{
  "n_layer": 26,
  "d_model": 160,
  "init_std_o": 0.0,
  "init_std_down": 0.0,
  "doc_mask": true,
  "train_tokens": 260800000,
  "dataset": "wikipedia_en"
}
Each number is 500 + 50 x the weight over its row's rms, rounded and kept within 0 to 999. Layers, rows and columns count from 0. Numbers have three digits each. The size before them is the row's rms in percent of the matrix's.

# q: layer 5 attention query, 128x160, rms 0.146, rows 0-37, columns 80-159
# k: layer 5 attention key, 128x160, rms 0.138, rows 0-37, columns 80-159
q0 099:473488582544515568447455490580431518491421479558562485510410618535541545476444564476565506531591531498568445569500461529400421476458586461543612453463510545506615517546445540575546495500480583364463490570451472451453443511517387497475505543
k0 109:439473521550429481383533350469487498509494539507507428501610431482465440534490533446562503558447477471500506409523549476515478522498452511575469483553546529598454626485532532465498543558493452462504507464610590437493501444440420599574494543
q1 117:505552334488432543518484530498473513467457540463544461500512579439505542517406534484430499568486447401461554494549501454604567485488498507500486531512399439452417575504501444440469484492536518510516497496512484536579545518407500506524496430
k1 104:570530484517526504494501528558550538475494440425507512512543489594511438503479456479574460526458626459528482513458442437525425487502510531328519463537612511532609437581510521493522454535588595574498567458456436448501461482450408530464567501
q2 111:405489570539515560422433496384566494474476453364453475465552548507560493470459470578423559485529482504671470381454513508526549519513497526449507477644455474492450488486490441497410494486508517480506463504519473517552552499457434506462524554
k2 107:582494459558507511538470531458518543564520592519437416511428552500502569443446437519441400509489483523494535430439413586488409530509516505587414503520487534540493478633503554435597591452508541503516568435502450465538485482470489526481518524
q3 108:520522558555438452543414459456536512460609585420420470459500513445490520520484512506506550532573358410554541526484484609481540462509478510569579516478425506432428446665380498546479418554506547520529408480524458483495526522447544511496583460
k3 104:501466497498485517581527486556500509530500481551507480527453604463481467506447554443548454518548508455502493489583582527506502425485694450387465555474536502527490500471576468494466534471538557499527506537538595453535540546484551436498517476
q4 097:559428575474511521514497460440512472531565581546568491460409573513445546515536475488510528519435535478516496619467499564485442537446530513521411406618567475561483526320504556525570432408460449543478501530475467553490514417619474508653466486
k4 112:449602503543534441439530597395436501539568504491482469497478591509434611563501526539466569594452473523449444541457537503490535566459419524611563450505548502465491416528459558483444469511584420565474540552441529509453486500393522491525477540
q5 107:451508507448497499491573473408448448472496511577514532473546487570540479399603439526521497462568495538394480564557470562432478428514512514478456452429539522469485470458514577412480533441575523487519451435473500505570550429428474440547550496
k5 102:581526508456523456506550452533480484482518462470573422513480559535552584584565639430554467507422596530560584454455481475614438474528484581532566545566509461558515544563444502497520534509462525568428448540522537470527543516468507372515569569
q6 101:402511580452521530515537522492398494547469433484522476526489506504502570497504551570604596581450499442518485607420536571390517539468537560483509482508476556453595527545507566498518457511420475494428461528525512416482492529551451628446393468
k6 099:485455482425510477490485501513522552590456558511563459436580573446497463448521474475602476417486453499504485559456482387518470569371435536548505581462533586563507470559533490538445435526542506447471540431610538418452555474432455469528526435
q7 102:542428469638543553450555552484532440506538467449540431502494523556573481376483498505457516492459591549545489428493471503408527544510454549495476473568491432519482450378443463502529522490523465535432559526490427558512487429457459537359474558
k7 106:665389505568398425569493497470478430560531518564560466502530442506555497510439527496420539533517578469515482539535601492504521520520547528543436516484475581501568460403489514526490544523538486538470529413441557567512526537534526432517526509
q8 100:567534527444512509490520542508466500397428616440547496544507418588541535505431532493502490427398604601525441521454523478502529503550462556468480508436499456518493456509524537482505585495558480515555579493489475441506541427483470540469468576
k8 114:494549486464473515518485456488469467492555421613511504531446499495563442488512521504468532426570602559423508526483499477492534508497442511352446529481383567539530453491470435586550584516526576531482587493465533516573442394524452456437578436
q9 104:490488570379565485363497473500518543508446492541432527485449549521523516471467559498510524465533524530495420605489614539430415527546499542523411496468625557515518440455503535530564526445509503427434519625595570501476490500569441499445561543
k9 094:464505484430387419513478443545492472484516463535596451478441477536537507430616440552459511492455576477567508489509472494558502461428493513549550516498493526542523562451482472533471530549480523525515435505448471537508500529531529570473422576
q10 103:500389571540494539513536447532504570504500487497551497481439562506563583498512455440528541553506439502516515550509468435481422530401404473554528566423499551437540477427368536514549476467451511467539509544518483443457536642496497458474588441
k10 115:550644524536544497504471530584501488522515493538441433455459444473449470485461545476599523560427471411448413398596491457550516594495484547459571508524506557483514497584544517547511507478458489449479535436522515438517568460498496399460472449
q11 099:469427566482507464529407545445481414408495521464447474557492450502460594473359530514514536534457452536582470551573501540460491491512555503511558473530466500524508469555500581538588476453585398559608521497570468509497443432566475489521513417
k11 100:427503468535512437527499506484467513491522523398485469524507576424491469503433560474435566488512544514380509541500582593556543513554520447500480504473505520487489546450383468528559487529459408481369533469393530453528514448518470478481488610
q12 125:504533437495427545549610518480517485517462518421535543471497483530548447552462515554413468516433622543585416508431538445529511431534582486490480449523502459484418461508530479466553535485531402469488483509485462428573524443430462514503426467
k12 101:543460574540522499495532575550606475460531469463541455505567549536558526552501422548498461561514419493416495479498551488536577546590508524474476410504518409482483499527479465524430467489481498506524596538577557474481494311491503450439488454
q13 101:490574519474402516496403536468559430449553498450476473463454525503488516555502523540417532501529454592441474527475452469501525421499525410471476642542464498458499521471576433470468534554478443510527469472564529618394550482491524499524485538
k13 097:464513500573484482614518564531506418557532417561485484472564466422465615487441525521393442519484440519446606552529526528561484560428519526491513468539548453511581464589473446493603485540484415507510476486425463507534406583513530472437522513
q14 095:459524488477432439538463553550468544527448456384436618477527566457475384521530501434474396517482543555518564515581520387550579485456567534479510511465520457517432519481563451447538494473473452470448492395486503475435586472510542486479489558
k14 106:465485487456445471408475525488567488464512479528469555481574531536505511639467437497497525497486414497524525410482415519505551464547508537536549523581593387506455486462572441494650532537474559490559447639469460532513553528525477533479463409
q15 111:372476478446502469541503424561466551570665507519444561524476451547457505433495485506448496575550538520512495434575586499480495440441494572522509446518538458543578565504562514482445390475371488510475472401540563431435493524562475576511374545
k15 109:509446453542520488555546484581545507458421537527511478417524576454561476553559517478469555479517469501519453438527495473500478505622521538567627519435542464399489535509505540520516483551481456476479465400458469505498480522461476455524518444
q16 110:607568512476573524452495492490453500468512528512445564599485512479482445398503491532477493546553499589416590515481416559432447431528438527529463460480444486582533407568521531516654500466508495465501455477566445522529442475530566527576499506
k16 111:434492559569426446426556616372505496544528486527460488541518395499475537536432537487440535410480487618523454537432467495494574500494525451612505539554530471481520505554406504540485473547455473568512429524520501549499520535523484500526523563
q17 120:432553472602462486467548425559552550450376507526444483450541562406472543602435534467506558529529509546574544451506529461521518528543519553533575475519553500413448547522622432489455376509456514491547516440526509511514543500532532513506483445
k17 125:538550518547485449506492529435487586423450437416542499454517502491513581462469472495475481526521499460451430529474448416477560424497526500518536457509643547467510533487538417532483491571514518430572547478502548489472538476485434499465512441
q18 108:501489533384455508509450519475515463522581456577418528516567523431495507430449491488572496501528472424429517530533530514437485497419518459493484545556487482574523533514556566492535444570527543610450528501505501515576506586390517561549449390
k18 099:533481445570528531433502605575501552423550483515518464477576495470481500425536469520477521525497529485542510499515536517448519518557447557523461490441514537484516633584542517482439440470448485456435622538437498495493520426464496498508502539
q19 106:502546525361405499496484531438507459508444520547521449589524540499537456520461541562462441538558482443564526525579579594483577443440470434494529512580474454484438503547467462528461476588482496369466444531439496445454505477533564464420424545
k19 111:446503558434563491448505458588534450491509614490549585464551596529463491412521576433620427432489494533435541392525508552542457483437590549448511494570576517491538487525552461430495495510525479501511458569411560456493503510457547506490535491
q20 091:481413504553438543435534491493454468487452579526523589583548534454484519600503639486400467447479539516556439623477488386472440397467489536497459515505441508568476604449470446419527570542555489504524490468514488566506477485471422554543526456
k20 091:556512473559426511619506483487452468522546479523539504571516471427439515540439465612426482454474539461593422530450529487589481528439432538485524452444462560479447540606534443440456546557508562518461575516483467524444535483551395481464516495
q21 111:485466463569494488529447420458510563457494460527506576503531453520553407487442448539454460440547520449597426466450470504390597518546581497428591476606481449472480579535481478515472479531498506515530446541415490478498476388541474455476483553
k21 112:465512494543527550446523403486565510409440550461471498514516494501485588427428562442499548512499578505482483498499449546605371513551533428554528470466464558479472554519530544406590512469543444479526495585514506459483524558460508494524449565
q22 111:492522457494464374420463501514578502560478521564557467449534477453486494483482487534528430444526497421462572495505475389535476455481494500541448521577454514507508534454491529585450483517534482516470554439552460664557507408537481467596593571
k22 114:505374542613439515523521435479545479613475469479548512470412437521528548490516497537449477438466537522542542496526483485392473475427450582537442420524528565474553514521508510463538535486552502486541596507473446591462523609494455570591376511
q23 098:575580556586452600507555512572455366425545451578482490514558512513521457388530547358570609506524514450502624432552462497456587482565621534497517548494458485472511553483516480458419558412569487477552499516586518514503548549475553504468435450
k23 093:498541486507501503544533453556463488501547469454452561471518464497561521451507428460525531541570496446622478515527476487585468478458492475491571539542482548460449491472545547501480458529509473554543467427531511446458554588453498537581583550
q24 107:557402439521480513476495534553556505601434493578551475539507473497565492460529605566481557416615559507593532524469498587479516413591521412571502528507478504533440442499542481530525597567542438473444566559442449490537527545519515535545549446
k24 114:503495518503542551437546547524433523491459555427506620485503481484535527460458482601422450478566524576539423389489528525486506548452529472474417443435480485568514567442468495568521459557554450472485505489534473546464486423565457395477525583
q25 099:477496529467442531446567539503501584529406546512512524477490644457620473480511492508406494441468447488512471442504560529472447462556483469540408509568475569534520454468493500502553610470590505537465519593470533468538564508436455530563564444
k25 097:589480556505434476577499584558549469546602417576474546501439416552463504526490513566526426480482496441500461464512561523526531562406490536470443435494477472467523515444463552499398467515546475509542571514536490523540487561478516564433471532
q26 103:475447439537504549484459476543558428532502463470476453495598519490508523553418587574543497596493600466535435404508545474547550477471537510573570601567425514480489531473478454521421493489544450422437402466484397454478507455451466575519537592
k26 097:545454472544573546560535542503424492558475581523476502525482549579600449498455457469458535466538461540475526503501520537478518504426568461448388586497492477535437478546523419471633461530533466426458531407493549499469406475532492433463413468
q27 109:505570523531496525473522471562458499507461500481513512515453495520477490534484461492538509530489500543497520616588495454455401507420407492473477591385476553545484527576488619515545449442432539454509520465458602419454518517483514446482586555
k27 112:563447589545543491499467500475540485427571544551491449521504526420516499497458504461547484548452527482567369504461503450627505513492470517559531523466507490473447449496511447600551458555427535571468564507511490524521497415520611583512524472
q28 107:566456423493430524444518541495421502530551540396462479459515441509590470456479421499452498544464471538407360457477509424534490610518512482498459452394532590566456501474523501458445397521528578517524499615483504513543498584412513549421517501
k28 093:531521526462525566527483459551499555430471500466535555576516477570489526398435437473414551484496477488469524593490474417584573533626543461387475496431397468463498456572498433479410522467455564512448471413477445459489510541542493492480435459
q29 103:513541522539518484535517560537382537519518570504572452590456463490563451460500456493552519573423388497468482504540426460538486556501531450489506495426356570513443548524502495478497468510471460495435457457482436445461546549489559446401599403
k29 103:529471499488431437459471507520519538499495466445589519422606494510526440508420508509647519519518403494415465471468562514516595527463526575407514470524540472567460543489462558518457570462504493479559524495436499448478475525595397487423483410
q30 101:471466498549438547470554504544517571486518491603477523451454430530569543508564492525418430442511499488444430431469464447486532535525488398424481426521446511480551393452486518559461442521598524401551505451507476612516493502537500429481471486
k30 108:497528595498460488505541499523507472551449523447506493565503395576438549496446581511509521491418498481366514585497435490505525577484466450569516399489499530519519487531443530426540552443503514487564517473442534457534552545507440523491516566
q31 121:493504597465513465515446509522526473529610556517499565431511366473487529453495483517558545525432482501457499527500441500510543526477428387516478424437453480530607446518431518477551509445460502566473548503428494523540496502468521468444555421
k31 113:511530484485463464461490488535498540476462462436474566495466454461437451569454538484515571540388444478489486546506334540479508461516482401511475494467561455405477450448534467521459524427447457611555533580463474524511511546498539477444536516
q32 104:467491560502599414538535605478594460556394528415596477458428435586464466451492494445507570415520564531486422464488461431490481530475440472552480504540466511391526458393523563519435509419503470497475475451457441448544518559486448506526536560
k32 120:597468533450566479532407486450586543567478562470464480538505537573458453461459332421483487508454468439547411543561470535469450520521484469540470411536469457508421450483437508476537535418484508504426512574525459468505447466484501439441462535
q33 117:576590442465569506465589495439510515511459497407510473468439600479503550585559518418465508421463552572484454429450457500552527543554500551390481594466456440461411487484555506514467491463437433540452459497485544583534570477467473482508425553
k33 111:526560536578572483586511435442492500531511440582526460441470499505522508559439467642533404510406460513494451554523495478524516520505443440417540539535532507469506425407408531507585461435554550470506478476478507460477488488539538625483551325
q34 105:539521514494477547509516491469496550518496527499422481518520545523573483606522495481471403466455515605590346528476424436506470533531504584521470556488477479458476490538573386602491462550512546457451470518595546517491482398534541446475434534
k34 107:517452464470528505568483448540447534487468364573444491533572491425581524476558491494624474583523417388507531512532439542540556484538564548567517581437439517545474420567435547381507480539481494412445464515475507499505558520465548521525533465
q35 093:561492562461554588495530554493530511581525537462464471533513517583461487576491519619518525602496384473523454464628449461499546519514449544544463462478433519512525490411451500594625495415370509477417488408447448435520489547501532487524498472
k35 103:528435489487539484579483492447477561568488548521481449484521486388489460492458467481529503588489444486327483485514567492511545537453606396487477571548465460558542420479452502505435391455581490443532519530515555579513496473438521510485512430
q36 107:516427484423465482530510534472628388493482559578482449498586468492471496556523558493461439448516590449478397439404496597596514518519481527441469552548440428429540532466519450523470566462595518508495572572516498525643546513541481582497455518
k36 108:526482630459586546509468558483477500618445468452382485476490448594531488478495439531542537449504622503495439589475482558522416553447487515469418531423475588465517493486518523492514503534550502512536467579539486524439527442532542478415429647
q37 097:563448478512532532399482614493467515574518522500478484524537547546495562517469491559521444486585392506533539482561489535529454520422518515381451472494478485551496475521444460465448444609448474406481409511451509547502493508439506421384432550
k37 093:436439549525478525480532482515495476502434501492511484526446464519511406434491502501475505538459524502538589421507424532454561446483516493585477546522536468526484501556508437451509514425500582500531477487450558395521558505559504502490644572